From a checkpoint of a small transformer trained on Wikipedia: untied embeddings.
Each number is 128 + 32 x the weight over its row's rms, rounded and kept within 0 to 255. Layers, rows and columns count from 0. Numbers have three digits each. The size before them is the row's rms in percent of the matrix's.

# q: layer 9 attention query, 256x128, rms 0.189, rows 0-63, columns 0-63
# k: layer 9 attention key, 256x128, rms 0.174, rows 0-63, columns 0-63
# v: layer 9 attention value, 256x128, rms 0.188, rows 0-35, columns 0-63
# o: layer 9 attention output (transposed), 256x128, rms 0.166, rows 0-35, columns 0-63
q0 126:143156150098145104147145157123149144095145152063140147093095208139196076123118122127095127134137104109102150136135114152139088124129132143130098113141107064146146096079021121118122133130198146
k0 114:145108117141151159125145107127171117091122140152075137126126148064132202133126155125139083145004151106111116103143151093157140120130101128143110149110120114144162145145187162136152112148165176
q1 132:120103127097134134140134099098145110131181144105131144074070177170155114110138142109128053173167122159087129153202153119159119173038147134122099131128084123131141144134061119104152092134129113
k1 137:124107134114098111126116119145037159128063089084074122149105171143121108174167105142118122134114137127105113119112107142116126130122118117126133120131173102088145133115137149110124162192149124
q2 096:095172089120112132101154130154183119127186114148163104137117164122120121155212106132128145158096132106081164153117139110166117116084123105132165113139122060129139158034107195043158124161128146
k2 091:092156115073094064125134153127165125132170094108073135186105119106065096108134103145145092174132085113172059144171163160201130108098114136148095143115113145146112092158108121113059144125086129
q3 099:154171143137159135111141167223109103136130081174181106117094141169216159136138136177035086109074153099158101142141144079130120122126131144182150086175097146155145104105106131175117151164148137
k3 104:178132180111127149117110162125067091120169149139239146118127070127127111114090135089198170123201127112134077178123098139136124109133127112120114138134108180179102175116114143150185136063123094
q4 093:166122178107199120111113067135206119083153152126141125141108110152122075106169161108146161146169139144108126039079171107136149161120096099031173157154134127070147113100104109098159133166117180
k4 085:163148118126134140146115102185049171058127136142200082151126162138150182118137090145063145178172171136114121091136141108101180138100113128132134103157149091140096174110144156112172120094103113
q5 101:100114117164097078096121121089137170145076212108096129086182112082142127135168131111104146150184081094087129128130107150071111136079177111097172150091091108138121167229200098146086152172118140
k5 082:128107105120113144160063123172082108112044131167133137088148100131147168124116188103121115117114150152115145130095111143082144121152153111115103130174154040122147133157124128202072153145154148
q6 106:143146151139135111081112135150177091082098126161138113146094154135099092096145140146103106143140143099172127072142100119129203113133142114092154135094072127095104083133097192141245114173150125
k6 095:118120171040124148131121146077082139144078127142157163135120113134146111126106121112134163086040090130155173126125115158128145130145090125115119107126104178181111143168166115120112079165102181
q7 105:116129135091137146156131172124131127110207051124161074126070128166127206102119141143174104157140188152135121141132058139206137138164158128181094095070220143152103081073078106140103097137149118
k7 086:119141098186143104085105081118079183095174126100127079161111193109186150131147116166128098174110162109120123086154141076144112143109112152122151140102114119116139122110183097161153124072114075
q8 091:102096157121127172201092177098114118105210096149127069188116143134093202113149158139117182163148192133130184136094080126171133118118150125149132139141172163118132109124108125146078121123099086
k8 085:088116141154105140143128098097127175083178163120082117146125164121148115100130123191104150132131140085122133058145070122094160117100117104078170141175143150089145145111165091160148141129117044
q9 083:108087120204196113085141119103130126148117201128118099118183099132091121156157156133138129128156114130145158118145086064107133123151137150134111127154063164088180146139161112157158112178133123
k9 099:137162144155162083152118134100157168199144093119141129114183103153079077136095099114157140121163117140141169167125150158122056158127204094116158122124135164113148139090062122102058161178111147
q10 092:093135168135136125137126158099141089084169201122108152176192103153168052143160083142082147126140072140094174093120160048117100104158086136131096115190120171153186170084087134090118114127149187
k10 108:128153165073096069149110152101160166149156112133172110139110108133087019140081070148115180134120122109137154160117123155093142135124116126106144094177158169138096115162094140109048162126087144
q11 092:148097087211174089147133114109059155194174106152146065168130104126170136106090140136140116117119141183133142094099119207175150115164100134097120131091130165125116110138151064123073160146171080
k11 116:162161137255197126139107069135072146152171163093169121114155089137152185116122138145136106167157171158151125137116150107135136086102117132128157151132163127156171140099135142108139176122115086
q12 090:112161169119139162137142139119103142099168143094141134086058128107173170114140175120179096194136111175136114183176145143187149113170080109126155142095112042116180113179141173147104150116116181
k12 097:144100127107131133103089163152094122169144106177138125104150160118214138084097145098109138141216148125091157108133159119197090103133135135120139128135149077123178127092103109102144102125119177
q13 091:130133137121132118122156119133063125111120086089161137122086098152155141085098177119175111156146117138219109127137137167151113097158119119080143123045153066134130071178154154196072110135186187
k13 088:138095146102113174153143112151079120144093101116164087116153144138190184134136179084145110139246157139157125142097142097155121146163090149134142165126167106146175099097115108100112053096126210
q14 098:116115120084132190187151114095035123163161064155096126170173104104141153149153094127106130133175103147117142112146130152128074153110118135098095121116171112118129164140177099165058089091071160
k14 090:137078169074131159161123093153064133064081143110054074174098169113133163148141120147136138119142150110099139123104059130104160126168068125077158185138160085098147102127164137120112118147124184
q15 100:135137147086142133154149112112093104115155053137120154174131062097154124104191062154080142120089108074156103124077162086156113140140123127095107197165161184143094178083163143137105133103094136
k15 086:143080197067105096135149142123119111040151141127063078174078114128153147129125094142107174137074075082139115123108093177086188093164044133163132132188110135085121107137121134158173151143142123
q16 106:142129122123168151108190181077150113100124098107128081147134119113101158145144102139170131121147101140150083088075097148136171065187155071134129092135085141122164126061114165153059159168204131
k16 132:140175083180130151168131135166171147115135088130163114139168126109094117091092096129126117130252130131131092155152163113132125139091153109083137160151160091114086172099146119105104149114108066
q17 125:104184168098152134116141181150164138147181158134157135082096190101209135102164122111136121164144099103058153168166122158180099142117108085130101156094130109120099154061085171112127167176170160
k17 105:163097154169124071124098152135149130148173117110119108145111077142183120081104122091138153080157133098128156157103030182158075081135153124114122153146148157120184167091100142086143191137142111
q18 105:071122129157110130153134098060136177149108136107127148162160101065102154143117182100173169118125077164126198126140114167076133156133081095104139153129144121116119152185185109120069154137081126
k18 074:113096162072156127149116095109085175170091120128204124142164186142080135178119091096125109140137157149126105144151123085041119204174087118134137131163134151171157106077078087116102109155106108
q19 094:120145060092097128069194122125134097126128101077140123095098130143133153126189109105129122132119125152128131088128077152147164155091112149132112106147122110114144183081103120119119137156123176
k19 117:072141109096149087142157137112242141143205152160116120147120092132114122114071116132135123100132097113144127136158118135174107154143130176108146143100094183161131098124115127136137105075069138
q20 105:098064098188047134129123142098114148144092141116107072108185112076104099138147186114142133142156069049081130209181085160113110137138151092133147126080117116138108160219192105183095152141144132
k20 088:129111160069112122157135147113095077148075127195102132086145136085139110152158176071141126126152087121141166170126100100117124150196134115153143124111142113164204139143103135158100072158117238
q21 092:132081112175075140138081157116097110133076138127110110122119137111112133163088152122181130136149109080097131233170062181143119115148160153130145131105103128172068114222166108102087128144151115
k21 084:141133174087082102131118161120039130149117146127114146135113104148132071157143123123136160147089110102098111172072073211094130087150128132132110134170135118084122109126106183125186173124157144
q22 106:085120032140094082111167152116084132126138172116122111063116103100140162118176123114070071122136118079099092110148107114108109130062092139103132066075070117145128124126178100160160127096116127
k22 098:109115118152144110143170105155231127174137126131135157080148154128094172147109159084164095138183145127176130115173180102113089151108152101139068109110092080144128108127122035134074108145157094
q23 096:128157103108148154119122112147175092084131113140129138149074180145080095164131159161099110116093153165156141025097138106140149133173084126093128155179129139062184063096051150130216076112085072
k23 086:095154107126119111157143153094185167141148122118106136159119137140156149126086156163155135099255127078182123131123098119124136114141151094064137100132144119119152142193167081090106110114104134
q24 102:148155112171103095106116093186116133122052125115144196142159186152136093124111108060069161077111110162152145081150207200085211092127118121115077123079169105169132137196122120086119165093171114
k24 091:078097126102100164156142111171072100065108150102095138149115137162170181179210163142130101166150086117132122102117130115109185091117120151138126109179159122160176142206173115108156112204115120
q25 105:071061107160102106177056086165084118172086151167125157191192126151155162146122134116081162125105158105140194129161134159092170109120156100113137145138089126150101170196180118131101148091073079
k25 094:111141116188146161123099085117086125171166179082230151104127118175148090147147116117128128102014144140124176143122136110115127131079148129136158106123090174160125139135131102153140133106134104
q26 098:169094092148155161120086127178141154135100108121082175178098167142137089082077208117131130088150149125148101091096145140145050153153170122113151095114127130132154067147137134079068122098132155
k26 100:138151147122157128157112099102192104170164111138144136132130108147111126081093179127171132132210140117180135186129131105205102147149180148106132165123148177204158147115089136070076130151056140
q27 096:077101149109152159122130091126064134171150114146150147180160168094181120094152122096062139094161065160112143143198136193121173148135103127155102107094113101167109163191117117105096161102143156
k27 101:125117098158156180108099136178029122123095129130157101110091142122208158120102124107115089161094170137117152088116127132236120109080092113072141137144156115117138204118194115115152151157157177
q28 099:132133127092141144162136132136140169146182028089131124065145136110100152103163143144153082077144128154118101129153157155137052095125168148150084148071165150124122120117131139154121123128122129
k28 096:079156070136165098105137166166096133136107067188087115133113110112143166051085180078117107110103171163112108091157153128142064130122152123069156138066088068113051137139160112173113084088121156
q29 101:162155146093095179189093164119130147070105116143076130116093098122118172151091177134156111164108189140138147120136122131144085143151199128132153102131236110094191088141143146109102104104129141
k29 099:116122160044093076168089128092093155129051111123084172164095153143113069162086175130149180096092147163106148132115115125150104128162127147108144116170157152124122076153135154101112117116091149
q30 102:101128137069087160107169138144162093112154080100134109151103141113126125065149167160097148090105148067189102159096140123132075137100127078132131119160095131142095084073092151179115110127142121
k30 124:115095165109108092154171107148185106122170132126078108153105115078070135138121120136118103143178118085173073123148077119114167144157105118124107150149140112156185139130109113118128157109119079
q31 102:125131093181160092097170167153104117190072204061136123165136147116159128148133093143130201135125146168133146134160145178083133078130058131111113135164106129141130129128144130133112119129159076
k31 107:158148113138118200149106102157062108110092174101253162106134109168097161187177094116119147175133133166145167164118142127065167128105131154133153140133131141135069107110134142125100119044129116
v0 077:127057154133177107135153174104051068115095055097107140158110119090117188130163174114122175160178086116170161139091130157108143127127157167204154108128115128147111171164109132096121125091191148
o0 088:147146109163124138101130155088119130117149170140113123091197078169126150154122123138161119081081160158128136114116130112151195096213119076142157184086163195119108135119114104130132083090117126
v1 090:156115122174132109138173049100127134125126065183133172113096090116126129155083104129177102129136082106212127146163121076174142109122174173139141079128136135109196075177152102102121086102131102
o1 086:100137130105068146114119150091080102098118152133113132140116117155126164105132105107171191124064171150141102169194081149107165105144071144131158139118146135090100147108127130138200151142149132
v2 089:094097137135148097144117111146161167103139066167170167093124097136114124180123156159209125096109113164082089098177077106143152150138184104066066090171186106107119144127157088114179088116126099
o2 085:167173127151107143162137144125126129134136103130043130171132117114162098118136151093096068090127136130128158140132104161149088127157108095154147083124114104143140161085107147183118147134106171
v3 095:107120126104147107146110124129139140117103058128159150099114123126053122133084152206166094140119061162164090120182089146124089122146139126074085145156188082073156131148181097143099100104148129
o3 092:146142120169109170107134129110146095115141175096059133178131115114150148084133105137120144108135169137072146108150188166149100109205096143109098143127106087147109163134126135128191129130087078
v4 081:160105125164144119095148124156114200125126141079124123082116111149112067189180118104128114163142133213101141090154168096127110130138072139168124154146067205109071107167128123103123122136134100
o4 074:127105114097142158196165158097180092174153084181133092120137108139106152119112107166087140153156110101118147173096080206166202146092206139143136201121150081099129134123163167183088138144098127
v5 080:085092133157096152170166113083094152092150136081140217097163124133143098079085130101126103142187146150176094156168158093185092161110116113173170109150174058130101160165124155114141138154136097
o5 077:093138145099090162084136162149158111128112142107113109113138111152136103140136084063164138150129157130159114127169103162148141163125108140114147120087128179115162096150180128091197141114136175
v6 082:091141125131145130095099168166087132118126161156155102135128094082154197119134146119142108137140092157144143130149114138198144101107156151147111085102147121124178092090109143081154107103134094
o6 090:174130151141102163181103099077142131120136111142099142122130109138125135169108116122147159085105155101117154125085120039134160155149060119125144154164157147143146159086124086157140137116132107
v7 072:131166136176098191113146151149145087090108165138167161125170176134156144036103149086109154109137069137209105125156123108142136118098146131196142118138110137143159089101171152160118119107094118
o7 065:085156142151119102111117100113113156176144151151137114166137120175123128162169105095161094144156120135131173096117200121101109114103091108057140027180151150131150115127095106088180164109086087
v8 087:110141149118152135078113162182098124107100207125142128136137159154161121141130127131071085090136146081090104147135089165116160093108183085129056184122146127158060133069146102085131152136167131
o8 095:111105132170085113176107091165136149132104103114128107107180164081166171120126188164160100133148123140165170109072170074119054135091108119140134078158119166151142154144157107181151158170106110
v9 086:213122115105168123130126130154093157127100120089183070124098162172071121108102165151146123129102092162179145091133114127147126097112105098108111140114121172133154090074109084158103142153118130
o9 080:104139074121159161176118104106164070151132088111117123127134135167096122160138112139112147127137101140110145109158167108099164126126176153174128085154165081100122168145164123168114087133117079
v10 097:129092156165134129099157066124122134140117174115131145107086134164117018178104159148104122090177106088184087115146129079125129136175109124193181159131091164097099117153135156093109099116122104
o10 091:071150109123151096166144156113128102121128130106114088118116104121131167105120068119144118121115157194174114156087089215094162060111166159170144099112133108094170072149102136150195156111094125
v11 090:168188159153116155166115101155171121099058071160115176131126123172109125132165068169132141048053130140095107196153157177135155106112177135083127139103170148133138098125153068129137143135077195
o11 085:083107115132131175078111124134110127154167127109141139135119135116114153137150177156145088158093102141127132082174130092091069160152143143128113046143088138114070170124110117131143085142091111
v12 087:056139065115141095108162147112117134156131100142147121147092132112147104092109145104087163097119097109191109143049109084120108150187112116110111160159154156103171136146109189123164135140063128
o12 092:129150155153098071152086095144103105115138159114149149187176138134177151137173084160187111098128110124138099130148104155101142168135130159115155018087111120149120093109127108087115152139140059
v13 090:126112184147104136161159195078114133111130103096091159080225099098165044103092121137121181151114142198095128114129141112107120140102154107143174109143085138089099157192125150154155088129146113
o13 089:114123076086096126105138120161136139118178143164137120154107140100098178151116117098121065163146086107104169119083131150159108190116110089147156176065129137135088078098117124112100172124104136
v14 087:166119092152117153138121198134107102141135141100127167101168109129093135074176096098088178193116151154086066178127114160145092137070080172163134117108086072121161162177150104155114164090079123
o14 078:137135167125105223085106117153158116181105175113160116099140115148093170187090197142181129144071094145147149108086147188143052164136138104125106153099158149148085141121155121080124131102160160
v15 092:147154165161108165120170147129131141086115084133184165126148144132092143091093176139173203127097106142123117068178134119179084160100175157108116084089162081104144129121139116184125172121092121
o15 084:112139096114085195162118095120137101109203127145082142122131096168068111182106130083153105141100134153076153132131144136081135145126121100128155092155156127114126171098147104115173123129086172
v16 079:152093111106175118154113146071076134107077065095169113089099116109107219086155170171149078149184129141194135119122086161144145078095154082146130147144132063147111120105083113162135129068133125
o16 089:136130129138131125101117175133128126127101120121098107143164099169183100132104118122108150094131145113121153108153166091145171115187066097121118157175174148142137168104137112152165074098131115
v17 085:142085126072140105082155134111075134112124100111116119154124155105121130124064188087126177115125131119151216088096092128145100092096145103083097180129109147107120115146123179113109146119150161
o17 089:094148103169114066188133097094163130111167147121151117138186130138157130137144077181163138102213115138079167143146155114158226181134127107159151083096169146129120120122141106131160103165137062
v18 093:169167097141186128110087077157140147152122165139133138108071130137060089124144092125094108152097096073122113183117143142150133109109105249140138087098175166122137122148191094119121101163069101
o18 089:159128121129091226155081132151159110093151122090137137103098104113116157173092135151143191106107184185135082147136101124086118131107145148122088157137098090132098170125126151161147130122151125
v19 090:109104037167140114131121142148145155113123158156128133118143109145148135085123145118134088159134090158155137153164134155134114129131081119175164115111122121130204086107097088148142112039085083
o19 080:169160165119098173112122108076163093197085128097131139122148124144169102149187081161110151079140136114200148127143149141158179110084127142159142077184124122151165104114146132103123143167113157
v20 088:176154136134153143160180094110113125141103118161137166132113128131177185047164145095119174115170144128158158133106104148136185164143087100167186147086152152128123135151100123165136169166125099
o20 093:125091082149091127069084153098104150220128177117174128086167106139099108153102096118080104085095105142160095164127134073071134075114131155142151104120093155107120132112148126072114165081119166
v21 086:096208134144101106138110094093196188151136142159100103121128132139188041175102090173176094089079089141127145114095141100096154118163172105032121105148144150116179087131120111122159063155122111
o21 092:136133113085152066126149103141101114108126095145118149178070190087150124084153132103103135145147110089111104123180122122116065137088151156132137078142060116135106110095092141154074162168123123
v22 091:163137124113121144103124152086122132140122108148132073127091194120117177125130113105144141079114104081206141185023131151107165118151096148114119156158111169139171145111134109112066114113022177
o22 094:094170141162138058128127108155137124092135143102168183184161114141198102162138111187187128159111087115125089061167098141095161090103094115135151058093138122112093094143131124136150096126183050
v23 077:144131161145161183079136086124051090107084137089139160099118108148106175142108155137096111070180162098183084178160170143184135087117144112185134159119160116150125129139125099096098153182117133
o23 082:081115128131097084160120161106122140133137133119127070087184083109081143126084131143141165163085116147117136126118088050095183125143083132124073158144127179107138128149125121163219100095147128
v24 083:087122135134171099152099103094108142088150137178141179105125083107134202053173214120150177146142112107159173114119129087144107116144114144178154106104124138122075138125085158162150097101076104
o24 082:132142117109081091146140159114130135137112132147130115157201093170147058197142056117132101081145164109165143132045090145076190135154144117101142084150140129121157113119090126116107150121149160
v25 096:106093165143083136153203092124157146103159164138119157167161137152186093173096112115197086097135082132149116127122145132180154140134128113057106106129151079125122165146168144085128064133161111
o25 086:111152087141085122105150090103124105144094129136093131151092151111131110024154140094126108171132106165155126135171123191084011116116175143139185098115073135126160070149157109098127163126108171
v26 086:127102117123125064165122138070115134158116084140146146101153042143108114104096141141158182138111120183123093080141129048137071120146180137161147086124135172086136109168156172175139112119125146
o26 096:095140127108124085104114132151112099131130140120135148176117167124114124191162050079093119095101148111124117150155116165136238152166088155094145128071124104126090104107097143108091113164125114
v27 083:167188102111164155099079142110095065117114148103142139102124094146111185045166165146118134207141175100111114181129131188103145080088130141148151144119149128113148164125078124137108083125120133
o27 086:133094132141076136127103144127126142171054179082167145178196114127128142146108135146148172114083092139115167066095181100137076150164081126055041128164143186136085160115152103117144131106155101
v28 092:165102122148108177166146133152117163141194185101103100120135129129136098164087103115191144118111132165131149154109157130151131108138086105117071109087119144145147126183131089107102093188140136
o28 093:123128084118131107113156121094193104113136091157146127101074137130082108125108077118094100179125085146154134117158060119092137153044192125173149136080074081112096130155151158132089125128133157
v29 088:098150070103154185159067099092130130173149166123124096107081133175139190088091085114082084158078136113203094203095139125144148104151100145152142111120173119169181063138150132188128089139087107
o29 093:139129173104145077085101109190121102121104122136137138101097186113196097146177107126123157123119105124123053091156111146147106123056107168138076070121100106142134146131134111120123112147225106
v30 092:090078125135051157141161156191137159088097115139124156137137132086128142133114163129090141088124146136165075143116128124205128137100115108127126177115155058173145095143164100152179118035123098
o30 093:129169153152139144115106117153109138111191115143102078109150125171161166112138084115178105146162088073140162129129104110092131167123094112152143055147142178107125147074128114118153119139079128
v31 089:112138149131167114124187144149089160123152077162124121096076145140116130119084115149111189134196078129135154106174160120098127157149130058108170201121181153092159146144106146148080098179138095
o31 088:110137100077116123160130133092140106113105190119129149160127128128108176094104132095108097085123101112097118130090134118136148101191170162137110132152094056085079113171141106090186128065091137
q32 091:089124132106125099077146052150120102205088164112131115158173148136061112103109130177177100116114102160149166122168128169135129138137116157112201080170157178174077121194141087120107171122096153
k32 082:145137082139110166133137112143111134158088142157087126088121090160199144124161184137072119128176142125099148092152126123173125130123130084111134076078100084107163110150097126188203083125092057
q33 097:124127126172161184086121171148132135056129116063078131103144093128112110158187121097139168100153176067076090107064103068102166109121190078146080147142121186113162120078155162149132143098106099
k33 063:097105142180158163155130156127039174095135102125111116117161095138081116172103113124082135166113074092099114111127126111098133159098099094155074170103118115116195087090130100142119112153137130
q34 101:141108099135115088168132132098101131122092194138139097146124191118069096112095137174134143124098107108150204134206149137133140132153135098095113119135182118167109116162097057158129136111092048
k34 076:166180158171063103099167125119115123149097111135167092127102144143106120062187110168131118123137145132163081152112110166127120126138161120140143074161119129128140115105121206093150140121148160
q35 089:122083136183190173178114125114132172058108155082135139100107121185147125129161101166091151118155043064137155109085121130090170100081116134143104145148089134084115163114165096107148119144112164
k35 082:159120159095132119133114117117087142106130156101183152150175105075082119185157122093127092127080123143136114121092111076098163126110123170157096096140117174164146200107130157111140172080135125
q36 084:109109150119148151184135215151183104070150103156089183087147079102105114186165119036145133114125170065131124123143129076118148124087110137142095153180145119145155091073110089119176100112149084
k36 067:105079119183142137075128120120120132063159129061073136136114125139110118184147089087107162149143101120099146129110145091122175194107122098098116137076117122083161069106198105155065161136158096
q37 084:181090143078131175093108161109168081105144095115094208148122153186072085163106129154097162124160190147164140112122120100141122188094093130093115134161076143119158102132111129168164072116094176
k37 072:078204135140132150157071142039088129053131140145195152142116131114122104146162084101133157153106105105121132113118178103158156141119116134128116109136113127131137131066163141174158085113133147
q38 095:112097108155136134145129101089094170128094124103139104048160197177091110096095103132124131139169137143153175109069199138110148131157142149125178119106145139128116128175165129130141162126129180
k38 087:088182126104152119099095147207098159206137139152098110113142164103148110132148203185164117092204125147158154178111150111083079131128168166177141188171062128147123138106150165101139105118143153
q39 080:119159121140161109125177107166154101157108143189129163132097119101100212091090155122124064163108084108107070127147018162147084127110140195150165149149096101133112159143143151117107129121142144
k39 066:145113126099095100090122122136128109189052098177091077108142116099147131087141135217140086090128142104146125138178104173148086110188138128161142132123120121118059115198142165105153118092128140
q40 073:151125122155157097114065172130137096115190068074128128122161130189142066113121082118143126145167173128188131121101205119143165153099119122161093145120182144074111116101171140103183155157151092
k40 081:125139135113188091143129136134115143153148096081156095139093123086150177148156113104098132112140174171154117154084085117087153139109146103113103220122148161182147148110127155084101162135091158
q41 101:118147142165097056131123121131100155199149095101180043107154087152153173119109125167176121112070118153041181154124141130104117087120098157123151136145118134122108202231108158140109166145152126
k41 077:149154107133186074095108180097106128130094144121132100113118111152090163131129110138173118105112072170144103115131150177132099151154123086059230079075155133134114143135108098126074161119193105
q42 112:116130132126174131173107154103151108078060117143112093119191104087097064087101169126150209165101180151157141139081110128138168155096188164130184096154104104185144199139103090125140151112078138
k42 101:142197146126045135133036149130118124143133147144140140135185138156156100133110133119065106139153057130101151137124175123132108134129120108118160090082123110152088129092162112153104121116140109
q43 093:117091166092128051092152131175126144076092184106110151077096117121205094137076109161093145089127182168111154096108126100131112101115128077078124120084113134124145118091112098054164080155187200
k43 104:121094152080097148127104092141141085187131127124130116146144132148166123167100131114180190094132104136157190169097160125149125109175153181151153080120153132132184138048080164068131188084101208
q44 104:141103171099122177149098149113159104079097151152146146111081151095162099164134141079112172106123116100148168109056155081152114105109133137137113138162130142135127081116073140130098145069080120
k44 114:126132149052091145127124116165167144179112119171044148133160099135141092095084144090100135151177120143178163105085142141157123156155134159130147097139095156152125121149055100071095095132103150
q45 114:141107140153104131140110164108046127096200089122133104105114125143122099132094124119147185139087132113179195111113084156086148119185137163131112097116191125158107134155170091115153114183128118
k45 114:156098180084107149135136105100089117092117125119173088104098131135193139196135124104092133093106097096158132111101030111125117129161070146122137142086113164151116085131147129134126129137181184
q46 103:133073139124119138116105176092113187120169150185130167162129081151087083144138120069136142115116148062081178123108156115154107175159110171130134154090177105148147107163112200097103135141149169
k46 109:171133146166108131155131152151121160122117192144149165143153120167184119152137142146138112159088101110134160126128152143111128141102241117154168092203108092185144066124106134129114103149133159
q47 097:108157116124141156109119138098158149178171124155177148180132149122129098037128104108162155114103136102083094121136128123097088149130137097146084168090130042118113138128147135164127123133096128
k47 094:176141104129148098175170083145114141092114083136126111134124128155220180068122083160122134112102125121116077117095124162058082157085123099146152149145136139097131152164148124172096131123153148
q48 103:138137126131122113128144096101140096166148204193178124108191115160128116118135105149131077164073111150160131141194123121108101168085115166125169117142130144158146108242114059143096111121122065
k48 066:141117109091132064119108094124150149200116147127071130145103135108128085131049112104132160141149123132143133140168089140145124130138126143099121124144093147156042130172164142063135168153095137
q49 102:098146127180131096124097088166128153116093162096116113146073139107111184101103094135183172126085108148051134132106115148137120098153126111107122130145142109177106153103189114104149149137111185
k49 085:152060161185111147171164148148162060117154094138130138105153111097090129082169121119109122127110126116111110135146119167088140126104174149108121078146129152149191110125140136128114118146182085
q50 081:124090151127144194155105139093152072062166099149055159105119091104189077128121094117092128137143157085180113071125122093099159179063114104150092161160119189111154080124096082155125093136132152
k50 072:112096130149149120145094148082100167028189132120117113110152098079124125181084112069117141079130075120120136171095161127085117132123158132101105161080114138120132141107195150140104217085119134
q51 091:101158105153073100172167089143133138200110117126170070128134099072173163096116121194134099137063078177111175157146138193144123129123122163163160177136189148153120139155115091067071174129105160
k51 069:105099110019144139097125093137197109161102138152085114104130144135162099111067161113178070120153096147146149146164145088121130128154131142127184115113082139127108184134154104104162121121080115
q52 086:150123123144182166138143150164140112099170142154102144141086086067134171172120142094115132142157125054100059102095061113107138110091188147090128126132058126096147119105126126123137126139107138
k52 096:102080159102098051098110158092101135177106117133000098146085105149155110127149118165121139094160106099132150132121097192157091124136132133164120123121155155126128098144121138107171167159124207
q53 095:147115135141148095161102145122148112128136104125084188157104129097092152132136159138126128147214172160186092129065146132090193207171116127137096175114121175065087144103098099061146136113082110
k53 087:148140144072088094144114089074211132103142077114137099105152149162144165158125145121117103107192139138138144173155149113106108172086110114121100150094134164133102137125131117103109229102095070
q54 105:107134176148113073128111117033116134195166196125090116137144092102125148117117141175122127119123145186127100140057131134136135195100142160158146180093087129163148092201108090094117114098129180
k54 096:118089156167159121120121112136122085106141088164148127121142173196164090154117170090149091164095139128055202090130154123105139094156099113150100134127113180142146088151109116151108174150118076
q55 097:118136088166103094112128134095046092163094170102095104128167132145136126084148138174157128134097082135114206133119157146133115134140180135120176114075181123106125146212122120135103185178087135
k55 086:119188119154073118094128143063112139163108162134062137109159126166174116120156141123136139113117137149122135097119154158144106130120152126159161115049138120103154129136146098145143137126158107
q56 088:135117144115173178152135098202158089168116145121094139093150107097165100144169145123132066121138117152142072126081095126071106163095170107129173136159096054124122123104111158080208122174128146
k56 076:141123111113097141154137151131223181153101126129117139119168127126144211085118140151150137098230121137130159118148121154117096117201124117129139155147118137138137106164125151082157111150112162
q57 084:132132135118154119167073183118160117187137081148200119117097123209125101182093030173132092137070159162142110158127162153121166120134133080168130165098190121082088140135115093096098107126195090
k57 101:126133096211144158112131128100127137084164140105192172094173124132172105135148120081116156141099158140123108148157155120116137195111099057129112113068117116118144122105167126215068142121166054
q58 103:148172150120113112135088135137149109095167149111162111082118130101071166109118146133103141139097214077101178100148164154093119128125158188113141150142116127133173130112076051145147176090098120
k58 104:143088101140115101087141087107177111101200156154150151107146103113044165142174107100093116095142112134121154148108149065109138194121121105160171098134121122175178094147157092152126082156167115
q59 106:116088133138073134112139144123137113121134132116095112129155089122128130093120107111135098105099139102135161145100159084147080128060108119148105137146135009137120134144159161114105124155090101
k59 116:110050114076059151158155095083181073075109135125137127145150133125142157141173121101130095134109181071114073109143122146103175140124111109124109093123088131189168152133097152162133135174154152
q60 095:158114143096105175185104112145151132110181098115080183161082104139136137139157123118114153090153092188159101180122093110150106093148161081123095081172087128140147123100039145064134113105135148
k60 097:115105148144105145112114151090155154131149139073136183139167148124103129119092156068095101089117153099150082134111118139103142122138145109103175143141118133176154152153075183130109111120116084
q61 105:176155108101121132126122195085158148114190117139077126112134122228132120160132156130152170125136136111115128119156176189185211099135155141091068146183131148104131138153167076093134108096109160
k61 105:099072078119144102160123136092146117099091158133070158115079122118123189134130154141125118107114124136169122108120213180157098139082128080153129106162118139164134134158140143109109187134133141
q62 099:129119143128125067132117192161078186112156150126128139128125083192116134148124123150136152103063091141163186104155110149143082144128106166099075173118200095116101068176137155075136173124093182
k62 108:076131157202150111101138128093119169118107177117173140122143141119160130171152146145163090138092128160107149124118163086101183134115102141206107102107141096108180098111129119158148131154139116
q63 101:154158129192164170157160079108135122127165144078157125090098118106137116136103138094099132130156102171131134174137081100131101148156115095094118098125128093113109141114127110111122079125125155
k63 104:167164099196181164126157096125155109160139098094209111127164161119142142091102092136156125171165175132143120138149159070088069144097186134148129126198128127081147158058142112116130116101158148
v32 098:155160198080148152133134109129084141109178094119120120097129132107129119123156106122103142144137105065117138117141134105205087132145123081074076170117098151120095047135132176127121124134127194
o32 114:146149156109135167146123157172083173133111155130116138187141095141151117138132087150135184096125102160110123136157097157113114101082142158092108121143178076076093078123102117153125167132170064
v33 110:125211082129140123065134140100142130186157149083091129075118149118095160139194137074140122144171107104157086138165096131099120115127119095165169097129129117167153137109101155165173149148172114
o33 116:149154067148175178123135121106128084087092145133146085129106126148170114104120070143173154120068114141118173109147152112170167120065136094146101147150120135105034137119151074125113064077136107
v34 112:124123126149187142061109100131142103137047178155162131124172135131146131093196182116202090139129160121184085112135149166125151135141144111110208097117101095129084119161119071154180149136136077
o34 108:099135101158112099103156113118163081131155134100104100108136140124132136114142108113111086131114123143133154114144116100090161143139131115146121148090085098120102126117142137158098112116122097
v35 118:157124125149135145058149148107159088119092144121093075134123155093157144111180170108151120107117178103169125150192141165162162066118120121159197066171098118151110112163162094124112124132124108
o35 120:130115181114136115140143123115047076169125121145196125117150135137139154131152129126101127084063130155155153123127133044094201133168154107151108166059106150149126118101087147117114104099110159